Weights of a small GPT-style language model, trained from scratch on English Wikipedia: 132M tokens.
Each number is 500 + 50 x the weight over its row's rms, rounded and kept within 0 to 999. Layers, rows and columns count from 0. Numbers have three digits each. The size before them is the row's rms in percent of the matrix's.

# layer 2 MLP up, 448x160, rms 0.0693, rows 255-312, columns 0-79
080:465477510473462487495459493566470480473527559516510475478391586515519544435493539496530471494546600560570475391478447505510478479488438529532557410546498472461515508577467593440537502563498486485432520510589454425510509459489480469522492580
108:517438487425416538451488614557543573500486366521519591539526558440536525528459526449482462452470550561487564504511397513525402491535463611499558502596454577532441515520463480448570427487487506451538539494581451519488534504406564556427451480
109:456493353484482565499533501487530577478476514508395545527494394487503477427510467537515525446584496455473576542447520532435477540424426497453534468433542473515571446561546449466549541450437612483539547460535576544481597459462465501453459551
093:439522490442504566466531560544491599520473489393522519531517512470483562503519434541518558481400432538533544466503554480548488538492438561590400515489552391535474428507554532522517407453412633423519522413452430634490523544507623438457553498
101:381571467430504458499530594428539575532533516434442536426532514511493522529523568496525449476557598543458446459463475418468544570454495487470510388508512533574504502431588470431534606527567460441514489518466572509432420470487438445513522574
097:514474494403447476398540404446490553503529474502453488526473542494518483475503492504435467510547529488502579501476523462448541463508534536501548492535499469561597515536529468471505582506540568469564529614567514564444395445536552468573480562
092:415489578512494506487457573511409472564475574484468480418454504447432464460530506464445462574469553499501517529559505434402489579566477533493498451482414577525472565514616476488485486487528529421527494542514390540525434499498507567485501572
090:526420439524605473514510520480579515431528590487519620539483492437474590564568400475613529537526443454551543595426504500504493506527432519482424538598508462449474470591448466490549478530544550516418581407530596467525524483495562492495530504
101:516542478510490444488605567539513458445563501496562544524524510476528506459438487481461513466506424564500546526473487446464500488554664459516534493531516568557494560542469506554487553506470526575458530405438519548596409481464549552462504531
092:436529503449478514504591380480462524392598551555506469471529491439418413500545407495526514524512538565537423605515554471562501483399509436387460505540592529551558440466481479471570478487522531529409536477499532418535489456504441504474470523
100:615490494612518475515692490551583503441470411550573518544487507452421454536536468438486470501492530449524564466460546455470470431465592558484527565438562532572507644520525580509497500515487479529505522508486470449502519476440494515484462359
098:547466550475514365463403499567500523479489553426502485435543515571520530487482448484441547524535420420497532526510456561497633519581430421463487495462482549464545538513499469467474410553612459524612501523497456466527492523619455531514474524
098:492546465507538524459510499461550502462506522498407554496523617576548494501554591515578460474556488467390630572580547551423589464483543459470481528477468463555471521485575413551486423427489612463446483466487406505563583385501567491397476511
093:464537552491508514498520528574604483478473475566434482510504454460420476435573455456550473481477600445422519563401566518529441490437479469486512504499485471588517539533542490417493512426442547503482523624576440464574543437537551457450515557
103:511540466521521439386555539549519503423429495566518557490409543403468534580510502469493497536489550580563516454500492464559575523523461481550482511544611544462467527518518467406515553423528448451479513391465426577464462496529455495415460545
105:553471529546525500498469455506556580559530531468565477593413493478465569536480516535447359427426530508528529521407444484478527423491492449528461541505560497481511513571506493503552536485444410480459522560527488564561441454462366512496539484
096:533519516509533487448549415499458503622505496579552520544538514490495587584514511466505416547443456504438442430552505440427438444513513556526537482422455419480589505477527510476445497628522490453502446446414599488416499458545449565545459458
089:538427528583507505504480387471489539527540468485460522508537552384592454431556456510523427521482501612529458566473492554602456486516453528576533492498476477509498474407445548494466465503511601435462473619458455530413495560548506542409526551
100:419534504482421410567425438457500609591529576431502587627526492454572486503421426508441472535589545554477572441536474455464516441538559487483570559507465423518489466517444558454555566561504514487561432509380571522438557443516454454505578500
102:576454429455518479505461555468553499503485444571397427474519540446551478468550582532537448451450602436476425491482522498443628492463463625495505461554466536533487517510578512472498534524448531487525433474455606533501523531536510539520408542
090:513515428513559498565523491534363560569495561476452535455464495494401507541509447429511568551562470559502543381413580440548471537476469497534496532476446428456474522423547449389495564500509505475481472460509510528521499568545391532622614518
090:500544478549486450498449443589484422509452496516459497545480504556599527394431408484472421488443439491483498500435558481497572460485521434568510501476392505465490556535481472434514511552519513493586552488483518614612470460505517474658469441
099:478504425478480440386545476602524514579440544444453579487534497503482482455494453494574481508457542511479479527485550489474450545584477507520517457445555468434451627507537580468429522528498479513549490452450511564432589467454534543514500470
113:532491572597450520438493420503477526501540516428535450508434563433417477528533506525447561484509523554533528504495523597430494460554495562446485485432459511501457457520462409517488504428463490526613464478626490592498528482418446511526541529
104:489367439480622552509490532523543504508549495508537446538612509439538563436557556506498486472508427485532412570552539546450555510530552487478498438417513497537499492502550517442483523504577594502506568542474422515447394393562515454438511521
104:577517545477547467531427482522407512488442490502416460475489454538458474510637492497513481569514423604495460441600494565539523500636437541542413592537610574502609443485535533399485484519535470459484545510455481505609526545474375531490507457
102:511484479438501490519468524542488471539433574591497551548516519417470467476467366459506431446586505575621452494478374456495554500456521506532475538509546527632515433535444470514436516569519506550555517536463456462553473554625494556495522496
097:527495517528467434630544456525522495472390503518574502550466500471483473469464511496483482497550467367442562499508494512486484508557478449548506639455488444399577515549427540528527462459404463492529550456437470502504533550531511501402553480
095:567553510496487539562480544486592502489482575521558527489435488419545439460562453592564586449521457445405422557520487486516517448512606578532594494434524581533513491525512445499443470461490539502457551544512460485482448484470552504454543416
100:481560505579448520477502476521438505400514505627480567509559480454428574521530534514462623536520442515511558472487494506429501423512519479603519489483448453426498477503448428466479485516481559524603475464485451516507538515510499495496491553
099:535485496569536483586518518515501542437468513529529476374424500471532496514481441473477492500448374484495481499463526583566557552522461474386526612560515454535515534584438527425471499509571432555463543392580548469504500495333511506469494595
098:475531511477395512590547568434482482453468524477468611478545484515540504503447508544509362610521561511518464518468447503417509432487448484556452511527484486511492561482518537608532492558444423453524375486481439557480448570537478540460568456
104:489401482481565534485546537545572560512469483491490480465515365583431514560554499493524555467560458452543486524517506428555442443486528562486466486505486532436536503458556600409411509514465388492539402495546509497519534563526537559486478440
096:581462538478430585548564517487483542508513482486460466537529559429559479443528481493476532534501524485540559515540480546475413443447521413580531513623556509497410459462460558485416451481559512535519410480528491493464457469499538556435550523
103:452517442461545574461577515459508555452506543489523484494479473479621580479526447520447457444531408425563513541501400507465463534541546440548422508485561593450530517493435532511502601498479424522485472481479589564476574501506518532536655484
106:578433484484479423469540474549589409487485488533537608533581492401485469648444481494481571481516504592565516532574508441412418422535538510605455547541487450456483494546554530455523487541451468527403484413498423482492513470497494510458546520
097:506394541538475585484432502541513363491478493465443487537460526557521514506500432480456501502508536578486630543443543547581504525457533498503553515478522553682434438475542549457481510541513476490487515432530506391506480463511554511538432443
107:522544462597553512545544465477529494552593470521542387506498527543514505491548519390430430477517468333480521467511536542503463575384493462429500590410515517605537434556440495523484565494485478454567585523447538532541534461496501492487480508
109:413583504561531561432477427437559563453423522580478464477457537452545496533591550533461490481544480387509644423442478580483578547542542435520613549571450413477495493533487459420482476573476522388440464454438505586483553471500422482464490522
100:482492534533555447459444458470472568455402403548527594551502485479440465526454498487467420453442535522473550523501401560471479498562476513589414504515453471427546532570564470494515541635561472428551492459510547511535554465484409465626500431
102:469559498493545531333473486506519509544484502474443541461527543568532467522529508527549487584496500462542497524529455506484548448494429504545451416594474435469498515561521426509487482507544539566393465512455481626523475524532553460460536512
100:460415530452439466448443520493543572512546437529500621489458475401502521504383426427597529455507521472520468529513506578517466408518545535574501439396466567548403539459523467514490464372524437456449550452501568545511578430509535553478513459
089:535456485572439493463517445523501484387528510392498500502569486452452581445508525468456503501560454568533438554565498493577571484418513472478436584425481576555560514542474447456553522578440458495538528512457508470539529464565453525520489519
109:482499449468479547453516440495597524570586544464472522594521492515441428645507415494492412465603528491482479475400593431473574574523458501544507464480422481383511541550509527473570486551425574440503500469524419489546502425492463507468565539
097:459477493602576482514494484521470449530521428506540465419512584609515526471569524464548439566487454461499455514421568535501500478504437496508482424536493512521495516456511553481451389474538521557570566527508573399466458519427505481565480470
111:530482466479465528632390458455577482396518501505540471638550542377491522490505558547475483501584450481418484565444463515371538597431476524529468460483471550523540455584449473479519550439521535509590453423522517507464435507450540504600475549
110:507541457470490528378444494462471582463453463435410575552582564533509462534444421491508564557490482572494487473546440525516486507514536530553467469506465475465471502418517458548530535507479502569589490439520549451548519509450561469486518388
102:498461465471509436504540431561560433486478503568533505419436543534544485473579628520591516499450414378461461557555519506512488550458480482525497473402484441477510512470448520464437569480504532480462460616430564522487556496462500502502455484
091:443523522433553514443405551428485476536604415593435559482542534471501508467406512416566512586536456453460505558526438536434467489551564509527449540528491435585488516496497600499527519469519461491480519487443530510480475442544522583409465490
105:490470552443512486473480454523516568466598552464559459553532523517427455506532533493488525417458500451443550565383493450549497492506465443513529486469628538479444438534541533536487447477456484508534604523567485467552494415465489481592504344
095:485490529463535472386431472465475429469513475505510535450529455554453536512513545489496528497505504530461489431549483508519381481496434554487537467503479517458446541547525559508476456444518465420525436526467433620373543578486359542519496548
098:568530538469462519496514438529584483475493519482422486486460427464519426401489615431476522491513527449461487460556554533511495439626521517584425433488481573654457552530450549391407484438523548506509571546516494463491572464472443511520505448
102:456493472517614592398530435401512546422585464474524451435452484515518483524579580489542423507485496467519523481528540520396494389518489484540453562543490570563581465561529511546508498468485532500378527458513447422461418479605428479521512512
098:548431449419517505507534556555525552529437482467518544581483547459473515504609545455510470507471512548617452436570417554548524487526504561517503464522462479413513519454443546467524546639490479488535503467446573506418456620401511493566458425
110:435547482489580533443487538482580427435493515532501500560460459370471464548533496564589533510477482526524567602569464531454455568545522408511488481575511420550550500474513516574484492514482529561527474482450519579515576452420504456510426454
104:468460496549576472440456507610411494479463482507446519500493530543544515522486454449627499486484500591528459568455650535555414471542506447475612474538475470508497428436472522509521488545468430512441499449568478498428478494470448441513545571
093:504510437435589557527516513457529539510489541616458509449445586515473456469580451475451480548440443473565415532532533382524538448467426464429546476506464545513508524549481506553454488536461513395402582517464449460486464460514508443420585539
094:502558463489513455516475466524559465416620461514579535563504525460469515501432523471516446543437449539504473451560477423467554448546519543422427513512445586512447528498432471552537392480400468479630520531510606541447492509413496549481447508
# layer 2 MLP down (transposed), 448x160, rms 0.0671, rows 255-312, columns 0-79
085:473537563466466539524496486477495602558518599477524502591573564454536517504518505544448445476456524526531589473408469506463448496457527512512510517536564481446497467589555456505559487510422500427460486534435535498553592467442443523508465534
106:420520398572421437512461552563477501565538420525505631503483456551468485499516501455494561498479524606510515512482454473453501556457501485477467490484582561463436457524446527522463455569560513519420446450419581484493451450450495559483560544
109:466532444539569625504551450560438504511535503353506544485526548465452454478561475499473514547430473464489621478484508516498500537406521534527480509478556519544492476532574487472476577528511398515528511453503437510416548551555533458478459456
097:511544460388499492599463503503469576555424509470555450488495429528535526518523526522530556488517494530569448456602544533508509480567438611557552523504385507409552417475513529400386463521533496481501518457544491482539539446564535406493446570
101:440619534525397430413472514576564511392508583505495527480441455435527510555537425551496571543571500537467515507460313508527514572593533553524545467413472556497468518550610515475400517475460501505593524393509501507451487430524425589574411465
096:476451490572545556457513429492579522544554499459444538513461552428548452561552465446479565541542484574480532529484564484396468417464494462506462451475484576536511517410472560481524501507536540394447575530435463478438482477430580451603528544
097:381466537559425526520491544447501619454532533437486591418370544443564522513457536515494445513444447534489477565560543447560490430443476544486516421448376473489504546449542510462484525489473502520448569461530452533482405563571538501514499584
094:495467477518498494556477502459464523547454583405556593525389491489451542525505485549590417484617531443546493552557441455472511469478518503562472452494480484490523566447492509464502434492510419494407540507478497480510527512442492477515502499
102:425530461520470464489484574628562442500511526576461461465482433487569499514538563534424548480476434475481490514484564441479531474503533537549535506490539483464529507456491445548498413588512472528481528447415528441480399471548582452472504565
092:540339460509520562518475565494491642409418526511454471484359518485483564508429511573515436425463537508437535488502475537520484484553451489529498519570447554458542529460640491418459456507371484442511503392602521506481544464465510421507486579
101:381559448510474509511506476573531440568464476561498511535546450474497455400558567512523446520507541502371480452445537572477476578567414408456511592513494556471475474565509562514539471601466458542494463607520468505452461518494596490485465457
098:596441576454577425605514530421421498544513491467530486586578589502514474430428500514546423523574554507515471528497499477492527628469507518532462494446451540471432503497533482513571499608479512409515476509461583541478426495404456469507541469
100:466490518419486586625619370507503501438521476531474477418508445581435496459533416460441574579460453495439479405512541450475479447412516576555521534470523486523519496468538517502550512493556529605504583511452472426509536554486515459465557511
093:576562557503539474466433439538538466486507544495455514500508602552448514462455380427565561422416532434475438493404506518521535473349616471522536480468574462519527552464626501513530585481523533541441442554495498490505388517486572492461536499
096:561542515464460509431623506472475478451421531461484552510496417479480519421588489467564514523558541484503508520560485493473459544501459504524474492506528500532545543427463468459458568505517469412494469458501448567520574551429555479501472517
092:468544471492463500513566508473480442458506499542521538406455500484538470511460528428543583620592464446493454503502556543499532492493563514464500473482419452566491542458500517436484453513532563475567504514479500463495468539552546495485517492
095:418444462554462520515553484495517525426505432472444497524538452613463551543492527475481504508541533426450468557539551451457570412499468526542547476481506496491498513383519479563386485527495617507527558442504490473443539466497538481540591496
083:461505449485477480518438531470430487590441496554544414452445540571476563526411560472512513455559465485460553510432564423585498518469542421513511463483438494540480369401611468498494553430574474453528493509525509395579487474478472440461559457
099:592455502468438395413493478500405504552550636466334506562438443442514476536430557518561560507505575527553460536486475512510539444582491546464496499493448485527539550486493519448490553470508448473503529487593503509516579520486445493497511431
102:441500482460517508554472510503642515543472453547469546537458458578518531472502455453456559437495544491428536449453532581460471504510512511373420424499399517391567445542500417491440486552544468461524531478594492490473430479460455551452493567
087:468476545447475500467552518578508547485481503482524492531476496497584523572525579479491495518564506500507509466445467433527487553471496467570571607504514519500482587464451522503528450511536477498462511538442502505457499523489479449440534491
091:450376414518541543536510454471496497422395474477547474573397515567587485379507475446514378412589474552500472535473548445396547500498534567491476578436489557567559507491469478490498616515462496559546547454492401449444555440483518470522535473
101:526510508567562419413485527596544566550489511485519559542522523458462493536572492580615417506404502496433609562551469495465501482562545465514502484481448555455531517519582491516446571424518535493498527431465603510430549435449478448529486518
106:466513574544430512492458513444515550485518489440509548453518475442485561434456639467389592484458504513475474515585590551480487528475583526529479606535551491462456573565424484446448576490566485528568501500533484590506561466458470454495473463
104:526495503428515439580495461465458451483537440425503482557469512571475455462588504527454520552385559512547618476531468577559497499488515515469535526481483558487516522416485481434496512542617548534436589466493487525481511463461433545453486511
104:474524601441514586443515537450489519502428494519513446496540444546502559460499485491533456563498591605462469464585465492466586546634598437453426540462487579498500472496513578398421442453562453485568505574571523547505419445447471470526486488
101:460459471506500509537448551507481498576468542457463489506524566485568512492506506441553467540511540483525458513505474454519540560469406447466406496489518516531570540468603536537596497466366444477509560507489485525496496517512506537547399501
097:434582470499469615441472498456528455540533469477465575523425508581518432578457552376421452552486479496591442546515580468483449472593598572507469514454517451564549504459501532502433502418563484451386462448508452530493458518459590496438525551
092:575518307434461506498549488429517546500508423476425434470475491530532492583594500536479525490387497491561508431536549473524595576503481467427448476445506517460551495472538522461506451583541511490484569409454516416465538490488457483486554492
097:560477508484402557587433496602508534533425535456560497499432499576511415531481538506559578473553434469467499519418567524434549499423533490522469445508492517549459585503490490500456585478443451470568479423550453592584481468426534493461469513
102:498396518502472488592439594492488539500547499461484495500632464515549456451421520511505534528450501399430480547451605501617393552470488512533541451442449516517448469505522545490579527558533627468446565552506460505520615545520490472461544478
098:437551520505497494582452520503465518518478435456527504514471484493480483488493477508532502462595472481575482536503368476543528462530485497444375451526535555525451516410541410448522489526529572523465524506432423522477561497598421510614440595
099:458462475516434526431564565519491491490450494538425450492396581478504437659409482461419492401569499438569517484475573594600589462602493476450555524461420529528438549515494543536515471521504483520512511465500497531553544520449519505476435447
095:507492495586469551516521503594486508491477452435552507572520463501458495450552493523482493552438461491463517441374382544517517506500514509398503546563572556439529483567486541522564497446581409520563469427470453465495474440502531521490458386
103:518437424560572497523440477444493472564505559534510539498504442523440466481562478478528525488495480550470522562459464505532481599428493466537499505452449508413492448424585432579465528402441469501452526453531460570573506467484497477567443512
107:442467495497472558576432497454461493475580534487525532593616440550502531515505520498504440499446536459495588513508479433526501508446364570502463438542539565490516606441447497429587510486560499473539477450529509520420472538509549485450436497
092:528453491533509522544412580512479464560510549457460530523430490568509491593577536454473461443509482518524609570459534605518506516527469449520489470492497580488418539431457503509500435482407515423585555417489536467438485457489530592511480495
109:648463441590505498447480502521476497536461406600469425529422449539583434556540489543519513456558534380538405480493526539517586491500504508446449504492532465517561538470550451429526525445550396489439578446483449549456489480550514542524473476
108:512456488553445560519474397577426537522515555421476478530530446461445579435395506569461576561438575445492476527486486463525466521520559486570590558464526511574466506487495523487485550507452541367444458571422446518477516494548519507523534460
102:460486582479517505521550449615514495611499516540518488575578507534544519493396515490436343459523538429512547479516465511527458505478637465552454517495539437462557502458492530590513477476511443508520432508586537449502511445466495528512509470
100:581484522499490520531448506564580537537450428505554528540487437545444517555507423511491429482540586479584448514612542478551465480516548592555520432473513551486539546495498482581566416533621588509470452465584505427466538483438494476506482522
099:454415580447466483447497506496456357587549561508435543492404428614602530522493546450503538429484540536514414502407603519524437523388581502485480500514433510465480552548522547506497585536340437533505526532585363506477552429464475436557518516
088:450530568521533527456533545539544507421551466477585412502470518479595570481502556465539539514530454551483520512462435468502555501483474454548507487563363437432457534517504552474450523503544431428462488492523563450467530444459548477522467476
103:527518487485505420524553461500490454479373487400559546519518472443477470545500463516432507411352496542444479622591503505448518549525611454495480462437516571580423508505507475483458390418577470455441560534485446482541525516470554541479481547
103:564530481527561527661417505311442542477528501451445538519598523483474493503473505477455518516464475521479554501462553499497508485495510405512366488517476509478516372479608578547497438504505569386481539496489509533557530485508505530493541504
107:420419547432533549483520479540467497527504480567513538509540501500551534548453487557559464390477480514478502522450466535547485429461521467507580443563464588549513537548475498522556560465535560432470515543615497553445587572502541508546443545
102:552489393516544579457493508657478588500508481491508439435594562504435452418518540454467508542566498549573552441526451496413457577604545524517534527470538519509517502416503435500480450508540484539511471464476591435442497433455543495461467412
103:452479451485509518552416480487522414514544483439472585573388498478511483496499545450462496476466457522458486448556435460474463349500536548535560447581418503487471529514478419465434590556420537507474547543477512474424559533491468550458532544
095:509474480439535487467454541545502511502523418532521556507579449525486449545494467416499524463582491494456488496538584534496463459560447447550482518526427448497510525466446486491486497536595469432527496556519488484452479460461500568480541443
105:430451470451499431463455461498438467470471539425471494450576507437435545494514477524504500514598495400515458484518458598476520607448417515475576476482496534516514511481465635559531532511464493499543524570551488462418502562461552482536513498
100:483557514577485550442484485559506423489511501471544506453651487587468483478501485531482512429413606395533487528568494578541531496420533502498479487540502515443452531572431544501500503494498503511584468436444481580450565497459446479531481575
099:492461506541497552453552460464419526527525510467434542487448507500513450453549470451467531512432490496439554497366591495537562473427521454457454440395562483522545465573460515513494463456395450437567392465499498550514392576493494484503506430
092:470583489526531469536524506483542473482518461508466459439404551375553459485466503441556461526458451469472542531483451284426529481511471445504471525519451414511556579558555567479516516566433436514531532536510433441569481475541468524533433526
099:448529489451364507530582551508478491412448440489517539517545455533515528471434541555458521471560464456549595497521539499486529545477575490496522503483523528476410456484545484423401454362570480441582502428532527544470532473573613469523468462
107:494519529486470473495527527515513469482461572546424455482494440559565427514571449510460603380498498539575528532535518492549532582414479529470446489539568470482561510409521527528481582501489467542512365548377492429464451521453542488508579387
100:509423507546488524460426567406526552533488492512491483476543525451532516499529619494496547493573482509510518587524538505520498433521388457563485497461449468530503548467535463467517458498471516564510512522343515453600604476549584538591584438
099:451607479470523517522478540395523486532556533551449475407383589420451456447481416516609413502519523472579462521414487504514429404545562507449442450520468528530498561540495557524520537428430479461504520451454506515472484504426596528451520531
094:519528417473438497546493477514503502460550475483432478515375484507555492557434553528506528572460509498507545515526462473563486507500525461529456465464513506515427564536521468509431433482437557562608551489494523486435455497539509473473486490
# layer 2 MLP gate, 448x160, rms 0.0724, rows 256-312, columns 0-79
115:487391558507485462519445541532549549451485505467580506472481495500637566405464469499541444552480458466588500490495580553469556490502527444501369436472550552578490588422563443472416543555602497463475464533529520503579466463528528480516505420
115:486509491454506538456483521519485471437520490558542387594421520511466428444532484435525526543455466476522508509383585502524532459465597541400579593500473556499486537498436468496508524507539473518570559517574506504490449405538459448571547517
095:555388401499578483486519468465548529366502514526540531551495556449425545559439545461581530484492517535450482500489475464432474545567465477488603507501429410536594530416462546491450544442450539603491486502549489389556554490462446516462485507
104:488478543471411469520372569564532510501474499370495481558399465458592485505481545550510486479481496456540513580439443450568444541464468521541531467467554449512473610458569519434570481507529434390542517517482504458499520487490512497502494494
099:442497424436504435532513499509526416561512479517461505430443534550560490464606511521463620490479529527525451430460535536569618452399489467509595522569485543492505493464568523418450442518582481481417500528446500492566551416424490517451460527
094:555492512443388392515474489560565475555503394485426520527529456511582543626494513536547479505554516468523497434507508482509530425478516538503499524623572500495520594531482517496463490469563411405533453539509534460458578434594484457464577487
100:529501500458547448540455542472468509458477571469541449576496539429433627517591585469500571523526447576503453443485534411565526502498446514473499470527495507464540460522511523513463523531500456468532578476439404426493499469494492467478551462
101:503433475491398491466434376505536491490449625480612559599488499439407558535488502492414518550489481507536473491510490400453467519566475505460496473414564519446438544506453543483499486516486464585545499429546447535491518496483522496549577422
092:497598460555383544486609501570480615421485466470560459498462523516492468479597530505516567534473615530537439467532516475508483390518462628483443493448450452425489530492465476460488452524437549490463586487530403413520480559553505478587485468
100:485576451437533471518555456531496351499542501437514517559534570483508493513498512511513562546455527552429467523525514419496438560449469453509560476462529420442507533430456557571589503504471557516348592536536468550545566457366591370455572520
097:573481528568493475481415521602603596520515583478493426578499629518545504513454502474568486547456507537576476505525508510496513496538527549517444426435459494454396493417399427428470502480528450621423577475503491455486446502547482481507528519
099:485527532440501515384470491533441482594462528541454590443461453554510529512431567539425461470538490454522453448475508485577525441520520499596482408549469449362428545478414592429498427484492543517557500426495438545487509589617476449494480569
095:471564520535470419437385540580479521441457498500545513575506458523456555519460454467490512483475527517541478470474511497585504498405485482492554533557475456473561520553544543409500530511563582601488543479466460480602508526490534394470481481
105:521511482467413493368516559506553492417454598443569571569457486473542541465548573503507558516530534618576543421593487489465516495544470544530484510458537497494477498432424488456539557537435491511484454438510405580480599480534431503499522450
116:496507532481506549544567473529475504425502499543478487485575477515472531405448538411525586587469398468499476475515621516465458529514549491429476387477432477533525450535494503478569489526503582535556553491527484470477559517549607480552529528
100:434473421497502511549570564460577499430575436442554492521437495433525569446570445420551562483542566579606515567457564543544536467529519429507457443548504567483429440433512535472451540477449466496462516537563389484507427475466552421455509546
086:490546507495407570521474536483517466431455514477510536529472437549383628481453502502411628545540455502487519509522490531469523432562538540413445518509488490468564513537556512536567535566447421539544507472513396495455554505379565437558414481
097:503515507553397500482409452420513514596447452500499528576352465431445538522566540503435537519532455431465493443518454537506464558510466509460583523549527446599536495538529412502484449464540450454522541440479538528438552509551529508469428457
102:529512480532344500484509498510426612505468485488476516524470559520544441446566461569549568527533551438499494536462480500460535488531515542463578471446508468506463547447496516541419471427523500497421497428554496531497470454579488498482459514
088:531451402480509534518482470561485471581568573517428559537482495517481495447472568458553633545508410521469602542520496491336443507474461545513521386446487520456450528509451577467560461413484489476405537511578473502506532500546586447551474542
091:445592433622581571475458519564536522401546518463598514563462565478487446580484462443478516489529510468532446516437532535449593565449482579440424564463548408520525477493427421502536464455513436497484492523468530430493521516460490496487522538
102:479464458527523486378517437597527488494488591519568531553464548486450530447471479530527486467533488608507450551486489501481415562567596492474508501505468447408445516448520586462424546461552546551575495540540576560423561442419554428533504449
111:527469429431494489496452484510537560577534527522590457540460472535475521424460482465470499477504601432396448414433455490437541477482408611576469392470545511533525569427560542439540498473592463494517509550505490469518523516500521523535548559
099:562412515524516523517459412570489514465542593485486506520460434558496462507441417578428457576463479514561612523431499566511500528432511390474516409472501500539476515538526503481547598528538516503458556525529407555445528410452545432556556533
106:498484494510579463507443468497468489425429564471502524542521619501528459417570474475569437511503476569609545514485570527461529491521612542563452509467461582530493607469546465434370496503529538512466591417556409534560489432484452496415533398
102:441551485520478435539472497578514553542529373560489559417452425472531567405453500504571592576508517545520529446442516497442472487549575517565481434439488493478522505448515524436510484478516424401507450504534508502612516551479488567479466547
095:474474505440539443524455539461432443437457556512459523473460572521556560478548455462545490512502489550592520503421507512591486454556533438496462484491526505528546546472594468542504498550452453529578521471483442545461543469537491416590480392
090:395522573548480467539554434566453483491490438561532478469480428535469519460512562450462477436528555528550609522524596480557470493434411454471577541608510493458528468574491459557530462573468487437544452511463470580522484515576423532483417536
094:500506560474441499444586520536518502493532511541632432534581581501468474467504417504606556478494509515458444528397539445460462460409582502569439482497491483431438577423520542440543553503511580585444492497480400457583565425431536542447498505
103:476555441492582541519558512465502540647550459552510500527451421483456537499561570475432414529496500457538466399475450421451551537362553519596481393512466571477509562499504570468580507465525454532564459524447414511566518449460474533495468430
098:593523515458532479518517530465547453560514433536448448462469532516531434534555568410578418572522537465476553505426574428494441575448445555542515459436486488498536507545556536508495457443457407514533490595607476492497470530447503420419550535
106:460602540584541497538480539416465468490530504525506546468474514513496505447570520442456486514507454506439510456564572500512437476535457388516650473495476555518515475460355448630450424422541486497497500577431462505556504506545525400476468603
097:502349434487438450436537517480557529445524437481505498611511461561496567506458588533485536452383489483458448452613557457507542530584435442519458416455539522511461564522491613441559497464452539524434537506534533441499610462489565495467442493
103:570394509460519431513441534567481547505441494549442563444490502464465430516476547478525549565461519538494554385475526513545551494416459548522424504460524506524525402532548556478482464466499539403492488552519467600638546542571486545388442601
106:491455486464530516444496556449471511479493533461533549407437462592487512525532553457501465488453535534418552487440438560448485508479507513441557436533569611557522533445489470495441523525608406407565450553485467495479443489462474508452566509
094:570501466466460494464503470512561591465608528479555431518538564466504562439432466524467604539484492447592485496543461492440479509544488487414465569412468434541537495487448541488601552481523563545451590526503417522467485462521548420510562531
108:521483425534467467393459609516583596534442453520431501481503441498430568481469463460513572558455524458445515477521495568415506468534505628537472448367449540481554468529510509405467561517525465359440425562511467528450580453511449447512565458
115:442539462460460451459450530465485513564475529478530460502451527473575483498454524600398432481408450518576536396483471461534550553439467500571467535559500544433550544536444578460517572566469573362506491488478448602413557452330477515461603535
104:461530522518561406361530505485594530406505430436521472553477522507594520528543517532464446548458558488558525638625495556468502507511387445490486484514530472474429582510484512516572485488545542499515468535576550476438474524454477511431444495
093:453497508428536424420462412447523565531603464534570456604484592511502452585471452451544527493482578434501493532540487574503463448410531523450464455529458560472546471399461494492503574571524533517465533444504592401500462456449484605492517530
096:445519566548505530584408470450534441419508463474510481418474487453513502462451502467447516590470531545445493464562521472584503424482483509481497497522472467529526514514448480520461549463510500464486452581541524500525472529610519528516550647
093:408533472604514510494514439484515450382550477345572460500547565528521547435499486520438479531457488535534475555544473563493543479419498467436501514589442545479484560526503508486564559550501462523494528486522521472553438477500498490477527573
102:459445441575493585534581528487473586519470516403514438520514463546459474436456481524525478417542464434449459508512522436457508550422512536571491553534460541451447546440519505503535528460603445505449521415526530495591535511506563566498551490
100:460489494448434484526482516453468573556520480482497543510462502534505476509484437590538470507504484538491491485501494444510457472522548583463612418522440425489519538440592557511469537583536479495459595451583462511436540470433511466377489432
115:469558528527490352497577480505505452599590466415546398491490501546484478471463499475484543579527524537589541397524561489533532474454477479576464480461485493412434569440502413556522486470464540501455523583467478451480434604546400481506588514
109:450479610559537455550508481467438401454458506466603538479439471456601523431448531392465439471488625486550457527485519487498536385533552378558486474558492604475491548524459473434431511559601438541440506466423431566521541445537418505564491517
106:461475593539438545546426464510466498520430431483475505500409575508617605439515569467432512511411553493493468418624441535515506498599535411510535468486456519476401540591529470505436537559510504470509580554458521549529480420495550439519443510
084:443352506495410505517564448522505513573508487492518466550460570542474429476554482447589411392533603455526474482461544478450502490467373535527529434482443574550558518596456541580572592528462527464441425491534463498531610484466460450504466553
099:542559654488509450505484467488562466555504469564601452461470460548461515475527505502492516517399562475518457418517486487524477492477473568519475481467514600504533474524467549505500431483506446444481493628513526561498592537406538557463476447
097:403534538467471514504491520478458519377493458444513473571446512490493478433493430557458442545383424486490452513489523548475504543471540463447535459540462507399474489452492550536538596504414503587460434479505493434523497475507411470445516526
098:559445487520524496571484525514473528501473563470474579592486426336471511497533544488482428543477511529494503473516482506523490568482534468432419520559442552444553482607447525456522535462578440584557429473478636483456450561493497537456536507
100:451531427535459579445443489494526517472517506538488585560381450462523555563535521480518451498454516505524447448479491468461507556328468491509452545548462446433566482516471483477502540420513565580459512458431472474524512451537447504545462496
096:427506433511577373574536663550461574541445531496614534463467414570510501495547558399456552487470489456483452565458446551587542429529505583511483438532514524460552550505528521435492469520547428509534549450432543504508502596513529506476556492
106:452461465487426554603506450486508528492493595467534484508466416545501560493558565537428458481489439505512538440487431470606580518522478557571420455556515507497519567602422540421516537400598471484560501518428461418460477498501398486441484470
096:555534466536398480516462408421584483553537482513465494531470454551490553422438471480489576559527443544472482443480413533513502517484475475531493446491516552547472534438528452525525417470510571567408524467511464445529563408494496515459512476
090:531477499460466487574478440516556540473452483443472500532484528412461603558494487499462469499494481601536589544550463550588474451427529486440524476536582460400586591501550532570491515467499463479633488507448560545438583498436494441505480458
094:538463521416453483569549545395455501501500502474565518473537520570399501549557541436478457501563521505498492499577594446466527623493446581539605503549512460460580452455552538540403517447488394500538476501421420472544497590500523466485527484